From a checkpoint of a small transformer trained on Wikipedia: vocabulary 512.
Each number is 500 + 25 x the weight over its row's rms, rounded and kept within 0 to 999. Layers, rows and columns count from 0. Numbers have three digits each. The size before them is the row's rms in percent of the matrix's.

# k: layer 2 attention key, 192x192, rms 0.111, rows 24-55, columns 0-95
# q: layer 2 attention query, 192x192, rms 0.117, rows 25-56, columns 0-95
k24 096:504484532492475523507505511492514566492523490454490518496485511479463494484470519500454515533509505529524478529475534503485484438499526461555517495557524530465502511467428476514497488516511471495457484465492527475505522497493549502487531492522485476487530485510490485532520511546537463483
q25 095:522525535510496486530481509505501438523477498486504481495507516502506493507507506519517543526518488492533512517501436478473541518537477480469510506469483485507488510515519503525507471503510535505470500503489502515466521457500520525482471470521473519494523505443512452505492509484474430516
k25 099:494453534485494506482511482490565540505496461497514515480523506485532493560520492527470451550485481551498526457428496483532525508494450469500495470517460511496476506504527538488547505505514517550544495480522516533543507466522481527474492510472485496503516503488476529490448555501513500531
q26 091:496570480502465507506492486515534460509515531473509502488513528510502497493476471511471520502466518467499452480528499558491530488512496494502491532497498482505447476509491481522464494527496535505464498531474508478521473503514532490442473496493494482520527465474500499484519537490474448517
k26 087:522512542522482487488540464527492490537523475496515521530459479503499512514482500461507498480472513511545550510477497427510503496481504520503486508464494451472516497467526492501505519455502479524528556465518516537555496509540465500506527468442489524509531512477493494537487505489509518471
q27 114:509510511520470517502452508525528499544512474496524482510547421456451516491499500511528518449488494493487550518475512504492514507490527530489507485476506447459474534519510467492480525490485496484505480490523513481520508493514525451486532482498512543518455508501485508453514531496517537503
k27 100:465514487487557459484502546509455512519523525456489513516469519521516514492496553516520427483505495525525460457453515502454493526497516470483505476542538526521493499499504502485507501507501508533546492512517505500517526503483546448508501499470519459521485521499507531517502440532503501473
q28 110:503458525509510501540520474470471501454477457467484480470482464498508501537500502471494509483518486540485510472519514469488478522539506494489507492519467467548564513507501524510508464514525470477511499449523477544468487497531444496513483480510477527529508491525468485484502486503492513483
k28 101:524458498493472544467471501511522515478476525516518510499544486550521540482547476494485503486509481482441502505534477582531514511492493532490483524546476566503517517517508488496498540536502531547473527519494531517456500497479556501493460524510491425478480489528499496481485526524515519504
q29 102:537520481508506533496489476511504423524531531493557500478492491467503533485511503505534555526470506476513527509465493544489533461471513522497484496492465465505509485513505509541448505512502528511502469505477476500520507563545519514524484494501442508500553496517490479444543513530501498547
k29 108:491548557504506476498498474493497523506522499499549532510477509524530476505506536513431493494499486495468474515477542466526548514485494530490506527503464519468480536491530534481508529517499523497516511435513537505557502492469498473450472478465452435515531451498488505518491473536493524513
q30 099:475494463494479503462517481521492526517531508498498522511494516506523478482458496491491518515502515512491469498489521553488495469480505499532467472487463489527464523513501502523532525477516487521516496488500542479520516557476532530512481473523478542478500545512519502477528529495445534503
k30 090:502501511489516528482507483457487489500513519525508474496477486485482492511503516503525516505471495508535561530500497511451515491465517515528511470518469501470544522441512516522468483492504472480509501496522472545512492481477473485509498469504501526452540497457489501506538512491520489507
q31 106:486470512483498531473468535510457534506499500484486481527494483497499499488547485474505476486569441505445504495505512498519448531507507469521518540512498518459524518485526508479508559507506493541509503486486493517455479455492492454513553537503479506518454484498497491497491460515518531465
k31 105:462496484514509501559507497505539526523503518509471515503548451457524506523476495548511513505504519448499515510494519512484538481531493541505484444541488512553517493511465461510497556488499430472467491486512467457486490504458532514478502495488534449493492497479505498520489454507493475505
q32 100:497425496467508504526568494452472514463508543463483479494515521538533510490484486515524459544496523530536486460491481512455499474498515519514530524503505521521498454505478525530551498494512484529499493533478471492517506555553497503495511540492483490506490543490473511483484493502504511447
k32 089:536532460508461483483478490497495479501478480566535479477543526491483488495524499533503539466544509480446510478484515497542501520436508537480504472522526515497440488504501516531498469499521521550496469509484497501491526461497472504511500475494476518501536490514543507507493526497485473509
q33 107:516544469523521505526423474501533508500509487521504498457558514512485510492516529500492496521483503458501461556528492494499496519478483524499517500512524455468502471487500502529478499506494511494462514453515493474485461472543470497492478493505546539472535476504469511495484507445517507509
k33 105:509458522529477491459487472525490472477508520495479499491473491550549496518499456504474475493487480485495506506553526485544472490493536490474501536481523503543476481494511520483538518506462494500509521474488530516508520531460519489486521494482492490484473507466443462530476482502527502504
q34 104:495475522512481486496491517488487470542499482503511523508494515513516523517480485520521508519505527515491483496496517492511456503447470461524525445532455476547476469484477494447531558484448484528519486473481526502508534506531531520513509484498516479481460493515498511442512510508473545506
k34 084:525476465486540493481523486485525515511524520474533472501549467492485504484519505514454513473558525495506499483523486507502473484513534516558485529502497582477511513478466526520529504518537472545494472527538455474448468508472502479479537487548525515500531495500477508502538521517503436540
q35 101:479524516514469468537530499494521482478507515479492473469544544521508474512520490467491492507452524510479458436515494495512519475478508463480515492475498470523447445522510519498491508531457498469513503509506489537514489489481452477489506503482449500499503513491494468516471467496471448523
k35 101:510514469477460522461509504525492425464518533501506481546487518542491541486507488510536515461511520497507548468479505484520453499520462529525473551508507495476524548458503494475491453520482507503507506526525536504501497499507525507497482504495520517456506501493488517493491571482519507464
q36 120:509463492521482490482488497493460496532514501485494535487483554484511486494515541509515486517500486498554485467502542528541538463500513487510506456484466522520518447524489518485458467476505480477538491490509504502514493532505507527511548521518478485481484488495521465479528501499499482511
k36 082:475487517461480491484529474487501476464503542571542498491556503510454478494548471483453507450502528468481530511514495506532515483487502518496522550493518508491462499494462474479489487520509526505491491537461531487488499540498486525516477507525483522495524512504500505515487520472460452549
q37 109:501541523506481470502477507474505491511512481520525538465496478520528474488452524510503550491508557467506548533483473498472502524472494483516462527466525465510505493519504454522490511518484526522513550528506496507468500505539535514489473473484529543460501550489531492472485505441497495540
k37 108:512486468528558542493464503527511538493483526508503481532501505500543496473511504509500448531482435542526462476517465491499471500504515506548531470514471498470490504508523551495515513473488490526517504468507496535538523487492492483482506506468509491526517488481483532483477509562539514508
q38 086:507442521477533497500503525489494469541488491506483484539492499468541496552531490507560496493503486496525528504491495461507485521521500503512549501479473509497479450474473546448520450476530465486503479476508525505496541510507464525542506458527476513493500486524535495509519466489494524503
k38 086:476515465515521449529503495467486489471458488519527497484540527484477495508531503494466469533547509489472507507478472542533506477442504486566495487507517529521490493509466479467484508496495535506509485525484511476485478493505500545457500506550483503476535501512493479488483493472452461548
q39 102:521523475463519496496489472530563464541509529505557499480448479473511516495508524506541525503538516541486498543492521534487514478473513517530512488489463451484484489512509464518450516491505503517481447488496464484476502524513491511528517522542454504513542509519490503476512534476517545524
k39 098:477519498514462465497503457471459501489514473508473523524507485505542455478497512490492468507472474500507526523511525510517528477511511495482532517527485533483496521444519513514544514507483503459524542494482526485519479539421542502475479474475499463514498463517477478543482482515517488540
q40 091:492551496496522471511475491493497511514486515521492504500478451499518505567472505510500497467526508503467525530505504466485503518516521487530481462510487485541503495452485473486534491465477495473508522497511515529523499484523483504491481455525496511498542503505488547513497532510522561486
k40 099:520505479532513547498449497484513529477472493506495510470520538487469473479521495473511530526500495507486472484515457548499512496520472444532495505478516487510493498541479529506501502527485506525472493502493472489533507509490560537479495544500478517531502522518500473484500477491521460561
q41 098:494491496524462454519506485536501497557530549513470503481526524507490447473506497482513513485448506530545503470513460531483537496505502529526524549502498521491453477524514505500521515518482476505490514523451491508569480525499497488479484497509449495477512482523499478503481505476480465524
k41 105:502547524492459480485498500483474465505522559501521470557479570509505499482535462476504484473489531526525512507456533449477488500527511482508499521495532468467483493430502460499482462498483499512555510485482518514491525507506544520498512489459516519521535507488534537485503508486496502468
q42 093:469506493475484464492513529497518566501519498518500505514466464508473533519462501488492493481496505513499507491483484474500518486506516477507461476490546480501492511496512472457523520494465541453521496510493508478523485484516459484481487510514485504494495489514498521496455574515504541442
k42 098:553491466485520544499522505486476524536506513495468503537472514501479490488492457470514550498529465506502500467486473548471517469504479456466497487504515503488507476503542513510496502509517480504489510478498450508514499543499521508519508549519499541549455528505500493518477487501525483499
q43 090:509497482501478511482503509511474495478536501491516501497482481474501557455465499504464483490504529516476530517530504510485453499472497467549526531520499503500504513517461478450515568475502495495536552481486513500459478542509529480540522516471503529503499525506517504469487461522477474515
k43 093:517507467489527475515504505481473506504490484488506479545541477485441484493477496494488510495522494512531503493495512532476534457515481552513500534531510518510497519482491481550525448497510505478477497543498499442478489442488537490481489482503540468510524466496521520487499506543491442536
q44 103:462479451532512463481503492520468492474469495447456489513473522510460493504492477523456490483479508500537468488491468516535452481520457510488490557509504516494492524472493496513455464484498505516487501517523540502525487493507501531505531506495503477486538482472481493540502507492509484482
k44 107:480468501481487493467549503469491440461513488535468504488486493453510466542493482508532500519496547487507536532503504477461504514512540478487498508451509517507512471474524513528492510503498519481505503538501512516477518494531505517511536476512527535521488484500480491506558538467490482464
q45 080:503500525474491417450506468484506505493513529509458492539475500508528534549458524535487515514481523487498490494485473483515507472479500486503508432527453530554474450485522539528476482439446494510517458496518500486578533499485490494510475485506533462503500544502533486507483527487486502486
k45 084:481483519464449499478508498495481497520515478514535465472545538490444466475531492504523515506507516518472487486502501501503445494507491474513517532504495482514460495526443473502529536488517531536515467533476502462477512521540503533513520481555490592501500504535500463491517543501494483542
q46 075:464522469534484520534493522526486542504491536463520512470515549499478493451488477506498478479486462452516477502523499507498516510513488537477479592514532509472517526529510514529481517530509525468506515485513498484504444516493525496478511551489483517518511471499486502520487470493515443542
k46 091:507513529558521511539532482496519480476514498492478505534474474497510511517505456527507518504490504495515523490494532457479542497522522528486505482509503509477521522479545473478483454512479443474487500437523473533532511459488494464511512502453483455475534501464479519496476476508483498469
q47 099:522461499459523479506530468489507518501500471512517480467516513480528468493467520507546515557483501554559525509522502528505541487500508471525550464492499488544499485509472532515517453456537475532521464496452510487544503534523476506511532502534484514487532501512501505519508497522492512524
k47 090:443524540510452500452501515487466480506483495536471499490510544507510470527533527524466505502513504487451484447493495520528482509474481491452481516502492519480468501462496520475558521488459528494475503498454544505518484473477494524479498481496484497497527480501479491492465507488509466524
q48 120:532521509526466512502533487480500503510530544467517519487521509475542527490460472484483497497505506527519498486512518474514512485521534524448491504511513476512547486498529480495482473519503484488446511504490521499521492447482509485504546505473495541493551498482495508447446497480501467491
k48 115:526506536490510440461539492552501481533526515452470530495478534516516512532480527505565508476487510495497486500494515449534516504501473477502551500478477521525503491492517535496483469476526507527523469517484534522484481516475466504489519490479484486471496538486540519491509489508460516548
q49 092:485455467469544499471468479506481509494483491519508434470439508504472459493528526511491510489500490520485490491485506503514470511514506486533505510487451523506479509499480547553522516506500494504529507480497464486477495528509468504494462506529505488496487495550504513501541516513497532513
k49 108:462506506505498523536492508445523531481481464518506491502522487507451483494514465485470467480506494488458491535509511550452516519465460519495457516502530488484499534508453479491498491521491492472506515484528448463494517476513521489485466473532488519526485491495480460522503481472524484485
q50 114:497516494543522517496509518503514438523522500492466544494498493472528504533469445502545493517499534500526543521495482474504508480473463542489488473491509486498530498481494457493488473487482510471478521519437512511491495485511520496461504524491503482503514459469465504480468494525511476475
k50 106:544474507517482496476513500565500497523500555515519494499466512520526534520472500495562516502484480517485499489553473531501511505501557503476495471457497481565495451509542533524481488488536539492494463499499508539435510500468449513557519470502468500502480533507529501490523493530501490508
q51 104:520503518540509508460518489514544474523524526489468525492473479511553488529492473503506511499464525535500473468501533510498499491491474557459518474485485504517500484473543515479501495518491495525457494548470490537521459486467511484504509500472511481475538477499496517486463481538497478482
k51 120:530503497482485454438517486520469479523500536456501524469502533476500489518480548485526517505496508495514505483492516511532491474506520475493514521465448490534529454493496517526456504467493531537527500536450549512501484571488487516489513538499487512469499536485535485492518516517467493518
q52 111:472493498497498509495481494483472523485493492518565467491495525508448457486517544509487463468487444496501468498511490501491502534491513493520518483519517538516505520521474546526495508504514505527541498480554466434474497514486509539513497500525527509511523510505512513532500500492492503560
k52 117:506492513514550531564526536487557488457484438530493480538503449504495494509533455513477500494539517516472485515470492474486482497511500524494470502518539515459482522505496460472542480499496463456461506479514478496517518455513478486477487484512506468501515483490485522543504492509543518479
q53 097:538508488519518508490505500534559497508536527516473511480511488501545522530467466502548521511499485540469492504501539478505508491495503518454527484460485458490478496487533493477519499503524514490481501495452517574523479507468487515543482490465484474512494495462506488494473463536493527473
k53 122:493483497520484474433526481537474500504494514462489532465485519487530490519457528529504504518477479498503502481494519525526532468502499485500502483498444527510532455468486539507474496444492532527488492530468533476491478544440493514495513495484495511457500515494501518466507501521465500527
q54 094:465523499490485487461460488479444474500466496494495515489480528498482511501490526497446484480502499500542491505514481514513507485486498470515507484523488547505494495491463528500471523518497490499492506459520495473503502500491474502464503474514517495508521510498522498504551505520491456530
k54 092:487519509454509500535521496491518489491497501535497488519552520508465514487543481490488539505507521480506501442469498459499503542519503508527526550450526490505487534458492502499521474527491492499526479502517488502504512497520528463478515521504461500500491533494517514534466493487521474516
q55 111:563495535516492492467534450529530530501519528495486517471481509522531522506476499504526512507470531528488490446499529522515518503499509507472511501484473491474500498465547540537500539509503495514478482513463459539526468516467481516513490495468483468497518505494502486479496458511495474507
k55 103:526510522500479453425515489510493490520482519479495520466484535480503469489480491508477531524498481502500507513486509542543502441486478477516528491495472540504509475494456500480477512466497510521484494561456538461484462551504486509507502506512512503436551512490502505489519502499472497492
q56 092:529529526512504488478491496525520476528521489470466520494528449483539528508528510541495533529536515519479529495518482473500495470460513503504542494477473492481490452466508465497489530468496494501494487484464496544539493510500477479509535458452487480453507514458475490459514507507481571469